Weights of a small transformer language model: some layers without attention.
Each number is 128 + 32 x the weight over its row's rms, rounded and kept within 0 to 255. Layers, rows and columns count from 0. The size above them is the row's rms in percent of the matrix's.

# layer 4 MLP down (transposed), 512x96, rms 539, rows 114-180, columns 32-63
size [ 93  93 100  99 102 108  97  94 110 110 103 106 109  97  99  99 105 107  98  99 104  98 100 106 101  88  97 119  92 104 109 110  99  96  94  94  85 107 109  95 102 107  89 103  92 106 105  92  96  99  91 106  99  98  95  98  92 105  96 101 100  93 102 101 105 101 100]
[[119 175 114 107 126  85 104 100 123 167 133 138 152  98 149 138  86 153 104 119 139 142 148 120 191  47 125 189 116 126  83  70]
 [186 159 155 112 150 101 106 139  39 154 110 150 118 189 122 159 175 101 106 150 139 120 128 123 167 116 142 193  90 133 124 158]
 [ 95 112 137 110  99 102 114 133 109 146 142 163 182  91 106 145 141 119 105  96 120 182 101 122 115 147 100 127 134 127  76 164]
 [167 110  97 156 133 118 179  88  85 180 102 181 141 125  95 129  92 102 120 124 144 121 212 103  83 128  98 118 123 114 175 110]
 [183 115  78 116 135 124 142 132  80 131 120 126 149 151 169 110  39 144 122 104 159 148 117 105 120  84 128 142 128 127 139 101]
 [135 187 138 143 103 118 130 165 182 109  94 157  91  69  98 145 121 111 140 171  94 113 177  80  88  87  92  80 195 108 136 170]
 [123 173 116 112 128  97 118 118 127 134 128 145 142 140 158 100 148 108 121 150  58 183 149  82  94 182  90  83 111 147 146 115]
 [151 106  86 105 162 110  98 204 146 101  73 111  81 162 159 161 113  91  98 106  66 106 102  87 160 101 137 131 110 149 164  84]
 [136 102 160 137 101 235 180 111 117 195 137  83 189 124 133  83 149 161 133  88 143 140 146 164 172 109 177 105 113 152 153  99]
 [121 122  88  57 137 174 142 130 137 101  97 128 173  86 161 133 117 122  92 135  64  83  98 113  98 173 114 175 151 124 169 156]
 [160 128 150 132 111 140 125 106 122 198 134 114  74  84  76 114 167 144  86 145 153 151  98 163 149 130  99 127 188  86 121 159]
 [151 139 166 113 154 112  50 113 129 111 166  87 164  80  88 125 148 113 101 154 144 138 176 159 147 119 139 146 118 135 121 125]
 [155 126  56 130 150 157 180 133 124  77 141 150 128 141 168 170 113 154 129 123 106 129 140 194 107 141 115 134 127 157 126  85]
 [174  89 133 119 135 107 116 124  76  98 113 154 118 193 136 123 178 116 116  91 143 173 107  98  96 113 104 148 118 121 171 159]
 [ 70 113 155 160 130 154  79 161 126 187 119  71 104  98  82  99 123 166 145  84  79 101  79 154 137 126 156 148 106 164 106  77]
 [153 199 170 154  96 117 116 161 127 142 104 160 113  91 163 111  62 112 106 160  84 122 144  65 119 110 118  97 128  98 152 133]
 [113  96 120 105 106 181 112 174 106 143 110  51 105 116 116 133 147 127 118 121 132 125 106  93 204 186  72 168 142 146  96 190]
 [ 97 104 126 164 117 135 117 133 116 163 118 133 128  94 198 131 144 116 159 165 146 188 115  95  66 172 141 129 123  75 145 113]
 [155 122 102  73 154 121  62 134 139  65  85 121 140  16 137 113  82 141 155 119 125 116  96 137 118 171  83 124 157  98  73 152]
 [ 58 168 152  70 128 122 129 115 135 168 165 146  95 161 150 112 139 112 148  66  78 113 113 107 143 131 182 144  73 108 200 154]
 [119 158 144 121 118 134 141 152 197 204 163 173  68 103 117 131 154 121 155 132 119 132 112 173 186 131 183 155 126 154 102 141]
 [ 75 190 123 122 133 131 125 110 127  90 108  97 173  89  86  80 140 202  86 151 137 128 114 168 155 117 166  88 106 177 137  82]
 [129 135 154 158 159 109 104 148 124 148 135 173 124 176  88 111 111 142 104 145  59  62 119 103 133 105  58 157 122 157  79 104]
 [ 84 136 144 152 154 137 111 122 125 120 140  83 104  93 132 100 132 137 148 133 174 116  93 137 183 169 193 154 123 164 141 132]
 [107 121 113 138 152 149 121 145 146 184 143 102 139 151  59 113 151 145 190 150  86 129 132  96  75 112 135 121 201  82 105 112]
 [100 100 193 136 189  20 136 117 156 126 151 159 110 146  88 126 144 109  78 166 145 108 145 119 124 129 102 148 101 157 113 147]
 [169 128 148 120 136 117 155 132 141 180 137 146 126 151  93  78 158 151 107 112 155 155 133 105 141 141 177 116 114  96 183 137]
 [104 120 117 124 109 152 138 111  81 129  86 136 121 169 136 132  63 129 150 171 167 109 187  84 158 154 155 106 148 101 133 100]
 [ 90  83 126 151 105 104 145 128 131 140 216  97 142 127 159  84 124 110 106  93 151 133 172 222 118  71 102 131  86 163 144 152]
 [123 169 203 135 100 146 180 124 134 158 143 154 132 131 155 118 106 134 132 129 229  86 120  93 115 124 153 145 170 129 147 160]
 [ 54  82 158 149 109  58 179 130 151 148 129 161 136  93  87  95 158 123 121 170 135 116 136 146 103 124 145 153 182 153  66 119]
 [137  87 216 121  93  59 118 148 122 125 111 122 126 144 111 114 142  87 142 202 193 150 173 111 130  91  52 141 129 201 140 137]
 [101 149 132 115 155 126 133 156 158 122 169 128 126 147  72 164 127 149  92 144 129 104 174 124 200 144  80 162 122 110 157 158]
 [ 90 141 136 111 144 113  85  79 114 136 148 121 149 155 159  99 152 197  80  93 107 120 123 125 105 147 172 107 148 134 127 139]
 [150 119 138 157 117 117 110 160 139 118 128  53  78 124 121  88 141  98  51 122 141  95  79 131 150  92  97 136 143  93 116 122]
 [ 89  82  59  60  91  98 128 119 116 161 149 109 121 105 116 139 144 122 137 138  49 177 100  96  44 130 172  77 101 168 101 137]
 [146  87 157 136 102 170 209 129 121 140 131 115 155 135 130 132 102 142 126 172 166 166  73 141 122  73 134 111 136 170 130 127]
 [169 161 174 121  80 137  93 101 106 132 148 193 150 137 121 136 126 104 138 160 121 150 159 147 154 140 120  59 158 149 107  90]
 [160 146 100 124  91 133 155 199 170 122 132 112 106  76 142 114 156 142  95 186 183 140 114 113  84 183 145 190  90  56 139 102]
 [131 121 175 143 147 158 111 169 197 157 132 133 134 115 184 142 145 127 124 123 133 121  99 161 124 151  93 183  47 165 124 180]
 [128 142 136 138 104  83  82 113 158 131 132 183 124 148  58 102 117  99 132 115 129 152  98 172 125 113  84 111 161  78  99 132]
 [156 177 102 169  68 132 160 102  67 162  94 160  77 110 137 143 126 145 148 182 110 181 117 139 112  80 119 175  75  54 140 139]
 [171 176 134  93 133 130 159 129 152 164  87 141 109 142 116  69 137 101  93 128 143 179 107 125 128 123 138  77  41  99  73 151]
 [150 144 169  90 162 110 166  90  75 131 140  99 165 107 121 112 147 153  67 103 126 110 146 161 149 117  96 152  91  93 161 116]
 [102 135 162 127 141 131 128 108 140  64 160 159 170 160 121 156 150 127 137 124 176 116  99 110 146 155 150 155 128 131 119 136]
 [165 163 150 109 186 122 124 169  98 143 133  86 125 117  95 189  97 147  85 103 125 194 139 137  80 151  99 131 109  83 110 117]
 [103  66 115 126 157 117 138 124  98 180 180  93 111 172 128 120  95  95 114 104 140 130 101 100 193 127 144 125 177  83  97 219]
 [130 114 147 149 122  74 126 125 103 220  99 119 124 113 104 114  85 118 112 116 210 217 175 144 168 147  90 146 133 130 127 105]
 [172 173  95 136 177 165 125 161 187 156 144 168 106 152 131  99 118 122 149 189 152 132 175 116 137  78 151 107 155 148  90 158]
 [124  37 166 169 132 129 128 115 159 152 174  80 133 159 199 182 146 179 140 177 113  76 130 114 125 182 136 115 169 122 131 154]
 [176 161 122 170 137 141 101  60 226 141 122 111 153 118 125 127 181 133 115 141  66 103 198 108 133  56 108  90  77 160 101  85]
 [127 164  92 181 161 107 148  93 143 133 111 153 112 101 150 174 171 125 102  89 143 149 137 116 177 135 122 114  89 145 123 139]
 [129 119 115 113  90  89  60 110  89 131 103  96 139 163 146  96 146 144 118 146 108  94  99 121  93 131 127 121 135  42 101  97]
 [148 172 136 126 126  97 138 118 116 190 126 112 141 130 129 106 113  85 109 121 135  90 154  97 130 196 160 108 121 124 134 123]
 [138  68 137 147 130 111 177 149 124 166 126 157 153  96 116 131 142  90 143 113 184 169 123 104 125  96 112 178 146 108 124 138]
 [ 74  85 145 152 153 218  90 137  87 185  98 148 159 158 148 160  61  89 157  98 175 144 143 133  87 164 172 190 137  82 160 139]
 [102 131 164 149 131 158 162 173 137 149  95  57 163 147  72  80  65 114 131 114  92 126 118 104  95 116  95  74 137 118  50 109]
 [ 95 149 193 153 153 122  97  49 119 134 162 133 178  88  74 148 152  74 128 144 147 137 158 105 177 152 124  84  91 126 121 171]
 [176 146 106 144 118 134  99 120 103 123 145  84  95 151 169  59  98 198  81 154 160 126  81 150 156  94 146 126 130 166  80 110]
 [148  41 158 110 145 143 163 137 192 140 118 130 133  70 129 128 137 105 101 141  92 127  91  75 132  85 109  92 160 100 146 150]
 [138 156 133 187 128 180  39 109 124 150 146  52 146 104 117 148 101 169  53 140 152 126 189 138 162 160 102 100  81 110 103 118]
 [114 126 118 120 135 171 156 128 151 133 124 130 155 166 143 120  81 183 124 112 179  95 127 123 121 132  64  83 132  91  89 185]
 [ 80 147 145 140  93  68  77 151 134 135 142 118 113 136 132 157 101 128 147  92 126 190 117  22 159 114 107 104  69 132  99 113]
 [106  92 185 100 127  61 122  73 169  96 166 136 146 197 174 167 148 124 144 143 110 182 129 104  81 121 174 132  82  93 122 196]
 [217  92 128 123 168 129  75 168 105 123 154 128 141 164 196 157  84 175 183 107 157 116 115 132 177 124 136  75 146 114 146 119]
 [139 111 147 111 104 101 197 181 117 164 207 130 143 156 184 104 171 132  66  89 122 132 193 161 162 174 140  93 135  92 107 128]
 [104 123 171  83  90 108 170 104 134 128 131 130  96  80 117 111 129 169 154 137 182 166 112 111 175 132 141 135  92 156 156 103]]
# layer 4 MLP gate, 512x96, rms 0.6, rows 115-181, columns 32-63
size [ 94 115 104  94  90  91  92 110  84 104  92 100 112 110 117  90  93 106  93 111 101  94  95  93  81 106  99  89  96 104  92  91  94 102 129  98  82  95 104  86  87  91  98 113  91  89  96  93  97  99  82 122  87 107  96 106  85  90  96 109 102 104  90 105 111 119 111]
[[ 70 195 147 149 105 103 153  90 114 171 182 124  91 106 163 183 147 141  79 162  96 162 136  90  77 148 109  81  98 117 131 132]
 [ 94 164 116  94 156 197 101 137 122 121  84 136 141 129 145 130 117  90  91  95 169 150 126 128 135 138  92 158 103 109 165 125]
 [135 119 105  84 118 105  68 135 120 104 101 153  87 180 144 130 169  89 192 154 109 150 147  69 126 155 124 125 147  73 135 110]
 [ 94 121 174 142  80  76 178 136  97 177 122 100 165 119 102  82 101 116 128 107 141 105 179 127 101  86 108 179 137 150 164 153]
 [135 144 153 168 186 120 160  44 128 151 147 112 141  97  61 164 120 121 113 139  85 102 148 140  95 143 151  75 107 120 137 175]
 [198 148 130  94  86 118  84 152 139 167 217 122 137 149 134 156 111 113 170 149 177 123  98  85 116 181 141 111 168 134 191 153]
 [105 108 150  67 173 166 195 129  67  90 101 176  93 143  76 148 127 107 119 125  81  77 154  97 155 106 110  91 105 138 119  79]
 [ 68 143  95  91 143 144 121 133 111 136  89 124 123 174 140 174 120  92 173 105 119 125 108  47 103 133 106 131  90 107 175  66]
 [116 126 126 138 114  99 146 127 165 175 153 124 124 200 138 171 169 110 130 123 142 148 174 108 105 123  90  89 117 118 136 168]
 [135 189  72  96 116 112 167 114  69 170 138  70 174 128 104 121 120 151 177 101 173 117 121 136 127  79 108 131 110 151 209 153]
 [100 165 122 137 125  86 103  99  84 109 115 155 176 101 189 101 151  93 134 126  68 161 136 113 132  57 103 112  86 127  95 122]
 [ 93 123 137 144 104  95 100 128 108 168 143 142 119 126 106 147 118 113 158 102 123 115  87 146 129 203 182 134  36  91 134  84]
 [119  91 146 113  58  67 123 121 108  70 108 177 125 102 105 102 111 175 140 141 117 176  60 100  98  81 152 162 169 108 123  64]
 [176 151 125 136 120 161  67 123 109 103  57 128 119 150 124 150 116 162 144 146 193 134 151 117  84 102 179 120  95 148  89 172]
 [112 214 142 113 133 135 175 147 136 134  92 130  76 171 122 125 179 107 133 153 145 120 184 143 121 140 142  68 112 159  99 171]
 [111 154  93 126 121 132 143 165 121 141 159 131  94 151 116 102 109 120 136  50  79 170 166 152 113 147 106 161 125  73 108 111]
 [145 100 148 128  80  85 107 120 174  97 139 140  76 200 137 110  94 182 196 129 178 112  95 179 141 102  48 105 139 137 145 118]
 [117 124 116 153 162 149 129 107 117 126  85 167 124 152 148  91 130 128  95 105 128 132 154  45 129  75 121 123 145 162 123  85]
 [156 115 146  69  85 141 146 158 119 145 105 127 110  58 155 129  92 106 152 132  94 158 118 140 145  93 134 132 153 141 166  68]
 [151 146 100 164 157 128 195 170 138 147 128 104  62 156 107 156 123 109 118 129 156 119 104 131 101 131 142 104  77 127 122 167]
 [105 145  61 116 102 124  95 151 170 101 145 149 140 105 132 119 145 125 122 155 101 114 153 102 144 128 106 130 150 115 174  97]
 [112 132 113  94 182 136 121  78 115 162  96 129 170 116  94 132  83 127  85 164 107 165 139 105 111 209  78 108 198 100 191 155]
 [177 141 138 109 108 133 146 150 161  63 116 184 157 115 130 117 120 107 126 181 143 184 169 110  90  60  50 139 129 159 162  85]
 [131 103 128 138 111 107 165 160  86 140  62 114  98 130 100 128  94 181 134  97 155 194  98  96 106  79 142 153 112 172  89 174]
 [126 149  95  92 135  67 137 115 153 144 112 105 109 129  65 152  90 128 175  92 100  98  97 117  85 182  95 112 120  93 131 173]
 [ 94 151 111 121 127 117 153 151 110 103 126 137 139  99 126  75  74 118 142  89 172 126 144  74 155 109  88  57 158 198 183 169]
 [102 155 102 132 139 147 119 108 131 149 109 130 114  77 111  94 112 123 195 108  87 184 146 156  94 133 152  73 160 113 114 109]
 [116 161 156 148 122 111 141 110 169 170  93 162 124 116 170 106 179  87 143 112  99 140 149 114 142 133 111 127 121  75 118  84]
 [103 126 132 126 145 141 124 139 134 106 113 132 141  69 140  93 141  75 180  69 123 104 111  55 128 117 204  41  94 165  98 145]
 [ 74  93  51 137  93  96 181 112 133 185 159 158 118 109 184 149 112  55 101 102 105 128 127  82 114 145 146 128 123 157  74 157]
 [115 161 109 127 172  29 118 125 200 164 108 170  88 123  84 111 130 180 205 145 144 162 103 156 167 132 149 157 157 181 164 132]
 [126 148 125 155  90  96 137 121 101 110 107 116  85 143  74 130 170 123 117  97 172 181 126 129 124 157 152 164 136 116  98 129]
 [156 101 215  92 142  92 136 132  71 109 122 129 109  55  81 107 128 143 124 106 131 147  62 168 117 116 134 105 155 142 145 109]
 [122 108  71  91  48 113 101 140 129  82 120 166 153 129 121 115 143  90 109 138  91 140  92 140 119 106 110  95 103  97 141  87]
 [144 131  97 141 120 144 223 179 181 157 126 108 115 116 155 129  79 117 162  85 255  85 136 128 122 122 140 182 129 128 172 135]
 [170 136 140 192  85 121  78 130 112 138 122 159  96 137  90 146 193 137 128 113 181 158 151 106 112 182 100 136 142 180  94 137]
 [168 179 125 125  94 184 139 144 161 166  93 133 125  54 125  73 106 125 109 135 124 138 129 168 103 111 116 161 108 112 169 100]
 [100 121 117 141 107 167 136  97  71 158 115  97 111 119 194  71 120 127 122 121 117  61 120  85 168 151 142 120 160 105 106 122]
 [126 171  96 127 131 102 143 106 107 143  89 154 137  92 130 188 126  79 130 178 146 143 148 108  69  88 166  82 142  54 130 176]
 [147 114 118 168 154  67  72 134 118 177  75 144 114  81  98 163 173 119 147  86 147  97  93 132 141 171  75 112 129 132 119 171]
 [166 168 120 157 174 108 171 106 115 168 153 118 113 101 104  88 176 106 132 117 167 187 144  72 133 149 133 105 182 122  79 145]
 [138 133 148 112 144 107 140 104  70 118 158  48 120 100 160 131 110 161  79 119  84 122  77 103 151 106 157 176 109 146 137  90]
 [104 141  71 132 155 108 124 132 128 127 113 157 116 160 122  78 151 156 119 201 180 152 153 110  92 118  98 204 122 129 158 176]
 [109  86 160  78 136 183  56 158 126 128 158 144 109 115 162  87  96 101 121 122 160 163  72 102  87 155 118 169 118  82 145 132]
 [139 126 125  46  96 160 144 117 127 102 178 109  62 185 137 116 149 114 160  99 142 126 128 102  91 129 161 167  81 152 137 131]
 [118 183  85 150 128 104 146 117  89 127 100 100 154 116 115 134  97 184 154  95  89 163 154 108 147 152 111 162 220 117 193 122]
 [113 168 156 108 120 132 168 112  96 150  92 127 157 170 143  68 112 176 154 150 112 160 106 137 174 153 160 124 130 140  90 138]
 [137 161 191 157 160 124  82 138 145 134  86 201 118 143 153 129 150 124 142 145 146  82 193  54 128 123 139  98  91 164  97  78]
 [139 155 110 127 154 132 135 121 121 135 144 151 182  63 155 136 122 100  87  83 197 168 113 132 103  74  70 163 128  85  89 123]
 [162 159 139 172 114 124 133  92 122  89  92 135 182 125 157 128 130 161  75 189 139 145 115 120 107  60 164  85  94  80 115 156]
 [ 66 132 103  72 161 121 154 123  77  96  88 120  99 145 176  99 145 112 111 136 148  77 136  84 126  70 143 193 113  67 127 117]
 [128  80 117  92  70  60 108 126  86 129  62  93  67 125 147 130 148 116 163 102 135 154  41 107 116  98  99  99 127 101  99 135]
 [145 172 103 128 124 132 106 132 105 166 102  76 190 101 104 131 176 189  83  92 152 134 171 159 120 107  98 119 150 170  85 127]
 [148 144  89 108 143 157  80 116  72 106 137  95 145 122 141 184 146 179 104  75 118 150 186 155 135 162 145 113 139 148 141 145]
 [111 191 104 107 179 128 106 134 107  76 120  96  92 124 127  80 183 112 118  87  98 122  99 147 125 129 182  63 148 100  64  89]
 [138 141 142 119  95 176 149 138 138 108 141 148 120 115 116  94 147 166 137 155 130 183 147 114 130 151 114 123  56 103 147 103]
 [182 114 129 121 119 186 117 152 139 143 126  82  85 139 130  95 130 129 107 120  94 134  69 174 118 114 180 164 129  95 116 158]
 [ 97 141 142  94 100  77  66  92 108 115 152  75 126 168 178 150 130 167 124 146 115 141  96 120 179  97 122 139 121  71 150 146]
 [137  81 147 107 163 146  96 123 118 140 119 101 122 109  63 147  93 146 143 147 114 136  98  94 134 100 116  79 156 160 104 113]
 [119  81 154 118 144 121 131 118  80 212  46 156 145 111 121 147 142 119 170 169 104 171  82 103 112  58 148 153  78 163  85 161]
 [148 155 120 111 150  91 154 149  89 147 153 121 118 168 149 128 127  80 141  90  85 139 162 142  43 135 195 150 137 141 134 102]
 [134 138 123 110 111  70 120 148  95  54 125 151 128 116 128 134 109 126 114 170 124 131 157 102 109 175 128 157  87 113 121 168]
 [150 129 136 162 112 123 182  69 141 122 167  94 186 154 128  88 121 119 133 155 121 163 110 147  89  68 159 122  85  98 158 120]
 [132 152 128 132 113 150 101 173 119  81  98 126  93 149 150 154 163  50 150 139 146  93 137 134  97 108 152 101 149 124 134  87]
 [134 151 170 151 119 135  76 167 131 169 116 118 133 135  80 159 165 131 127 132 147  93 195 166 117 111 154 101 143 153 170 127]
 [201 111 123  89 178 123 180 118 137 133 102 171 134  99 121 105 131  64 101 152 107 123 173 140 169 155 123 186 131 144 124 149]
 [138 143 108 102 215 126 118 140 122  51  81 186 147 164  83 144 116  81 117  80 144 122 149  70  95 142 180 139 110 107 130 115]]
# layer 4 MLP up, 512x96, rms 0.412, rows 115-180, columns 32-63
size [ 91 103  89 106  97  95  97 100  84  99  94 107 123 110 120  86  90 117 102 103  92  97  91  97  84 118 109  83  99 113  93  90  99  99 108  95  89  97  99  93  95  75  96 105  99  88  97  93  95 100  87 102 102 114 103  98  81  89 110 100 107 117  91 102 119  98]
[[106 128 181 142  97 133 142 121 130 101 108  76 120 138 190 144 155 178  66  92 153 110  63  47 138 111 168 124  64 114  73 102]
 [127 126 120 137 129  55 125 135  95  87 149 123 117 120 152 110  71 143 116 135 137 164 100 114 148 120 126 134 116 145  86 135]
 [160 118 188 106 154 148 162 114 145 149 118 126 179 137 145  94 134 142  44 167 175 154 150 113 142 123 144 173 108 125 130 170]
 [128 142 125  83 138 160 127  91 191 163 173 165 108 104 138 128  89  75 112 122 139 110 106 116 163 153 113 154 105 109 104 143]
 [165 146 144  72 140  89  84 160 129 122 157 179 169  98  92 119 125 145 174  97 129 117 140 115 132 187 138 120 120 113 112 139]
 [ 94  96 111 116 161 101 158 135  76 150 136 169 135  75  71 111 161 132 133 202 103 152 148 180 136  85 158 129 141 110  50 170]
 [121 183 121 139 169 153 147 106 153 117 107 168 114 125 110 126 106 176  61 136  97 131 107  93 128 157 189 136 139 115 125 107]
 [196 122 132 142 138 125 136 160 112 148 133 117 115 137 167  63   8 167 186 195 125 137 148 143 135 103  94 142 155 156 153 108]
 [141  86 125  92 177 147 138 119 129 139  87 128 111  43 120 117  84 117  98 130 182 132  88 116 115 143 137 164 146 134 167 121]
 [ 92 143 127 100 137  74  91 138 172 189 141 140 116 116  89  97 124 133  98 101 111 125 134  63 127 131  77 102  92 140 157 159]
 [111 120 106 174 107 108 112 143 114 120 165 194 117 174 126 104 150 129 123 115 194 154 103 129 170 150 183 164 115  97 144 179]
 [152  70 119 164 197 119 123 131 149 183 101 125 157  51 111 155 128 116 154 172 126 120 149 117 144 137  99 128 140 128 153 117]
 [ 87 116 139 159  92 172 135 108 130 139 114 136 160 186 175 110 169 151 128 173 126 103 107 162 169 193 103  88  92 108 145 116]
 [ 82 109 149 124 125 182 113 147 109  81 144 143 144 129  98 103 190 128 109 161 142 130  83 149 115 151 192 129 105  69 124 149]
 [136  73 154 170 119 154 162 106 132 191 178  98 129 130 119  92 124 103 120 127 105 139 130 142 137 167 123 117 100  81 105 113]
 [119 133 150 108 113 132 101  78 185 133  83 130 150 151  99 165 129 121 169 133 157  76 129  97 121 126  74  80 159 151 162 103]
 [125  97 132 134  17  77 123  61  93 182 134 104 106 156 158 159 119 173  48  83 105 155 135 101 174 123 138 143 144 135 159 154]
 [126 115 155  98 109 121 160 161 124 172 123 150  92 180 134 149 162 108 169 135 122 114 161 145 151  86 144 115  77 149 101 108]
 [207  67  98 181 151 138 146 193 114  95  97 133 152 143 115 135 130 172 101 119 153 186 130  91  90 107 138 130  95 117  94 125]
 [170 160 126 183 143 141 121 138 154 147 184  89 171 145 121 119  83 106 113 158 147 109 128 186 185 132  70 188 137 133  72  75]
 [131 137 170  96 164 192 168 122  76 183 144 121 158 128 154  64 127 163 145 117  83 152  85 127  79  99 107 155 164 197 132 131]
 [156 103  70 132 169 167 153 131 126  94 102 110 176 162 136  53 148 179 165 109 119 129 127  89 182 103 129  78 144 136 150  84]
 [139 103 157 168 123 163  76 132 129 139 123 148  87 107 161 166  92  76 125 143 119 147 106 207 109 137  98 153  80 118 153 123]
 [193 130 163 105 154 170 100 102  77 153 172  86 151 126 118 100 105 158  82 128  85 149 149 180 146 109 144 161 203  79 153  80]
 [126 134  86  62 135 167 177 168 118 111 112 140 163 124 146 138 122 118  70 145 117 113  72 138 118 108 121 158 118  81  98 137]
 [162 196 109 176 201 112  97 176 118 118 156 122 120 140 133 138 140 161  68 154 218 115 174 125 118 104 136  99 160 108 134  96]
 [101 158 142  75 102  93  82 108 108 106  88 135 149 134  69 121 108 162 149 185 174 123 181 105 158 139 113  72 139  61 135  96]
 [124  83 164 133  87 167 133 129 123 123 191  74 124 132 118 152  66  66 138 115 153 120 114 147 130 163 111  31  83 117 173 143]
 [132 157 127 118 107 202  63  87 118 181 157 103 138 186 114 115 163 191  90 149 158  77 156  95 101 100 182 143 177 180  72 140]
 [115 139 122 135 158  79 108 164 157 109 213 147 141  74 103 104 143 132 148 141 114 107 129 158 116 154 124 148 129 113  66 166]
 [107 134 119  80 143 129 179 165 152 103  68 161 123  80 127 131 161 123 132 192 128 170 138 187 148 105 155 174 121 180 132 196]
 [156 103 138  77 162  80 134 145 143 125 162 146 153  74 101 130 181  80  57 140 104 142 105 106 109 100  91 156 126 170  67 154]
 [ 92 124 123 126  73 111  73  91  74 131  62 137 112 131 124 136 163 134  68 129 119 133 118  58 108 104 139 131 104  96 127 131]
 [131 128 163 115 127 118 105 138  87  94 146 116 112 117 114 172 116 112 120 103 111 151  90 133 107 167  93  84 136  74 111  97]
 [106  83 146 133 113 174 123 133  79 131  88  89 116 126 157 118 175 138 135  98  83 112  90  95 121 111 154 109 164  56 157 141]
 [109 144 116 137 117 119 132 110 178 165 100  70  71 119 164 119 146 129 112 192 123 131 100 135 103  96  88  70  97 139 149 146]
 [183 155 118 136 129 155  73  94 162 150  81 161 183 127 102  96 137 171 177 177 159 137  66 120 113  89 143 164 162 114 124  72]
 [144 103 119 118 112 124 163 143 123 141 193 120 140 200 138  80  87 126  67 133 145 116 146  98 144 146 142 147 168 197 155 122]
 [ 69 129 109 108 123  85 158 127 115  97 107  79 119 108 107 132 188 105 115 121 152 166 153 118  99  84 136 123 169 125 130 145]
 [146 110 123 105 124 119 130 140 162 136 115 179 108 162 128 153 151  94 166 202 167 112 121 173 178 116 122 134  72 128 153 171]
 [120 138 122 120  93 158  91 106 102 156  87 187 169 145 144  78 118 184 144 121 218 172 156 132  78 144 121 133 132 112 146  38]
 [120 105 151 149 139  64 100  71 107 137 152  78 115 134 107 145 105 165 180 117  97  69 139 110 204 129 167 159 112 110 116 137]
 [168 175  97  92 117 124 109 130 192 123 113  80 136 107  72 136 168 131 121 108 109  62 139  99  97 201 135 137  91 132  83 121]
 [112 153 144 121 137 145 163 123 151 171 153 129 126 125 102  60 150 145 156  92  75 136  64 125  92 154 121 110 171  94  56 149]
 [121  90 165  93 155 209  93  78 146 109 117 119  75 130 117  84  63 156 137 177  77  72 117 129 121 101 119  58 124 139 171 140]
 [143 148 153 133 137 124 135 159 119  74 121 164 130 111 133 102  61 122 137 118  83  80 119 216 141 121 159  95 135 112 109 142]
 [164  89 106  99 146 130 114 107  94 130 126 125 141  61 110 115  62 131 111 140 124 157 172 105 129 171 148 137 125 146 110 147]
 [ 80  97 131  90  95 121 109  82  83 154 118 131 222 119 131 131 174 152  92  92 130 165  98 134 188  90 132  89  94 107  75 111]
 [192  79 119 195 175 123 173  51 119 115 107 109 163  88 128 158  85  90 153 126 152 128 120 119 157  80 106 148 120 118 150 143]
 [170 100 109 171 114 100 132 129 113 121 115 129 118  96 142 127  69 157 129 151 164 124  87 197 139  73 129 100 113  70 117 167]
 [ 93 152 144 117 137 172 144 142 112 129 201  91 117 104 157 103 125 115 123 136 110  98 153 149 180  88 151 176 112 100 103  83]
 [127  80  74  73  99 111  80 113  64 122 132 166 195  93 150 103 145 158 107  75 181 129  80  84 127 113 147 164 170 155 119 114]
 [ 65  86 124  93  99 156 144 156 145 102 124 144 115 113  56 147 141  68 139  91  78 196 109 128  95  70 136 114 114 152 145 166]
 [ 64 145  95 121 136 118 123 119 103 127 183 129 130 146  88 139 189 154 159 132 121 106 167 111 111  96 138 109 123 129 198 125]
 [167 154 179 102 120 139 169 133  81 118 119  95 150 109  73 138 139 178 145 142 157 104 173 140  98 145 131  84 144 114 158 136]
 [154 179 163 100 139 131 137 145 154 131 105 153 127 105 103 105 137 122 171 172 124  90 172 131 105 120  84 128 135 130 130 132]
 [102 172  66 139 108  70 156  65 157  82 100  86 102  93  92 149 155 164 151 164  97 137 125  86 138 124 151 140 146  86 158 182]
 [ 90  89 161 140  84 119 131 106 164  44 121  89 132  66 150 157 123 138 151 119  91 110  84 141 140 105 169 162 124  96 107 131]
 [120 162 127 121 121 134 108 183 122 152 162 128 143 113 110 189 183 160 135 123 165 109 103 149 104 158 159 121  76 113 128 135]
 [135 135  85  86 110 159 103 111 143  80 128  88 164 126 122 111 127 129  50 199 132  84 135  85 150 159 151 121 157 111  74  59]
 [128 109 138 116 140  96 174  91 180 169 162  98  89 123 140 133  97  93 180 107 104  79 142 125 125  41 120  84  81 112  95 105]
 [150 115 138 141 165  82  94  79  78 139  71 106 131  94 136  71 103 151 156  73 134  61 162  66 153 116 136  85  97 149  78 123]
 [133 145 113 108 143 106  98 143  86 123 213  71 194 135 117  96 150 156 110 138 150 100 148 152 114  95  79 104 132 139 141 141]
 [157 138 128 175 128  98 135  99 113  86 159 143 144 134 218 147 136 165 131 147 205  97 125 148 114 145 163 141 140 182 147 159]
 [146  98 164 131  97 130 125 122 156 152 128 116 100 132 130 164  90 161 188 149  97 170 142 180 182  85  87 132 144 112 136 161]
 [ 89 123 129 145 149 125 109  90 129  92 171 110 132  92  76 200 111 121 130 170 139 119 141 161  78 119 143 110 175 167 173  87]]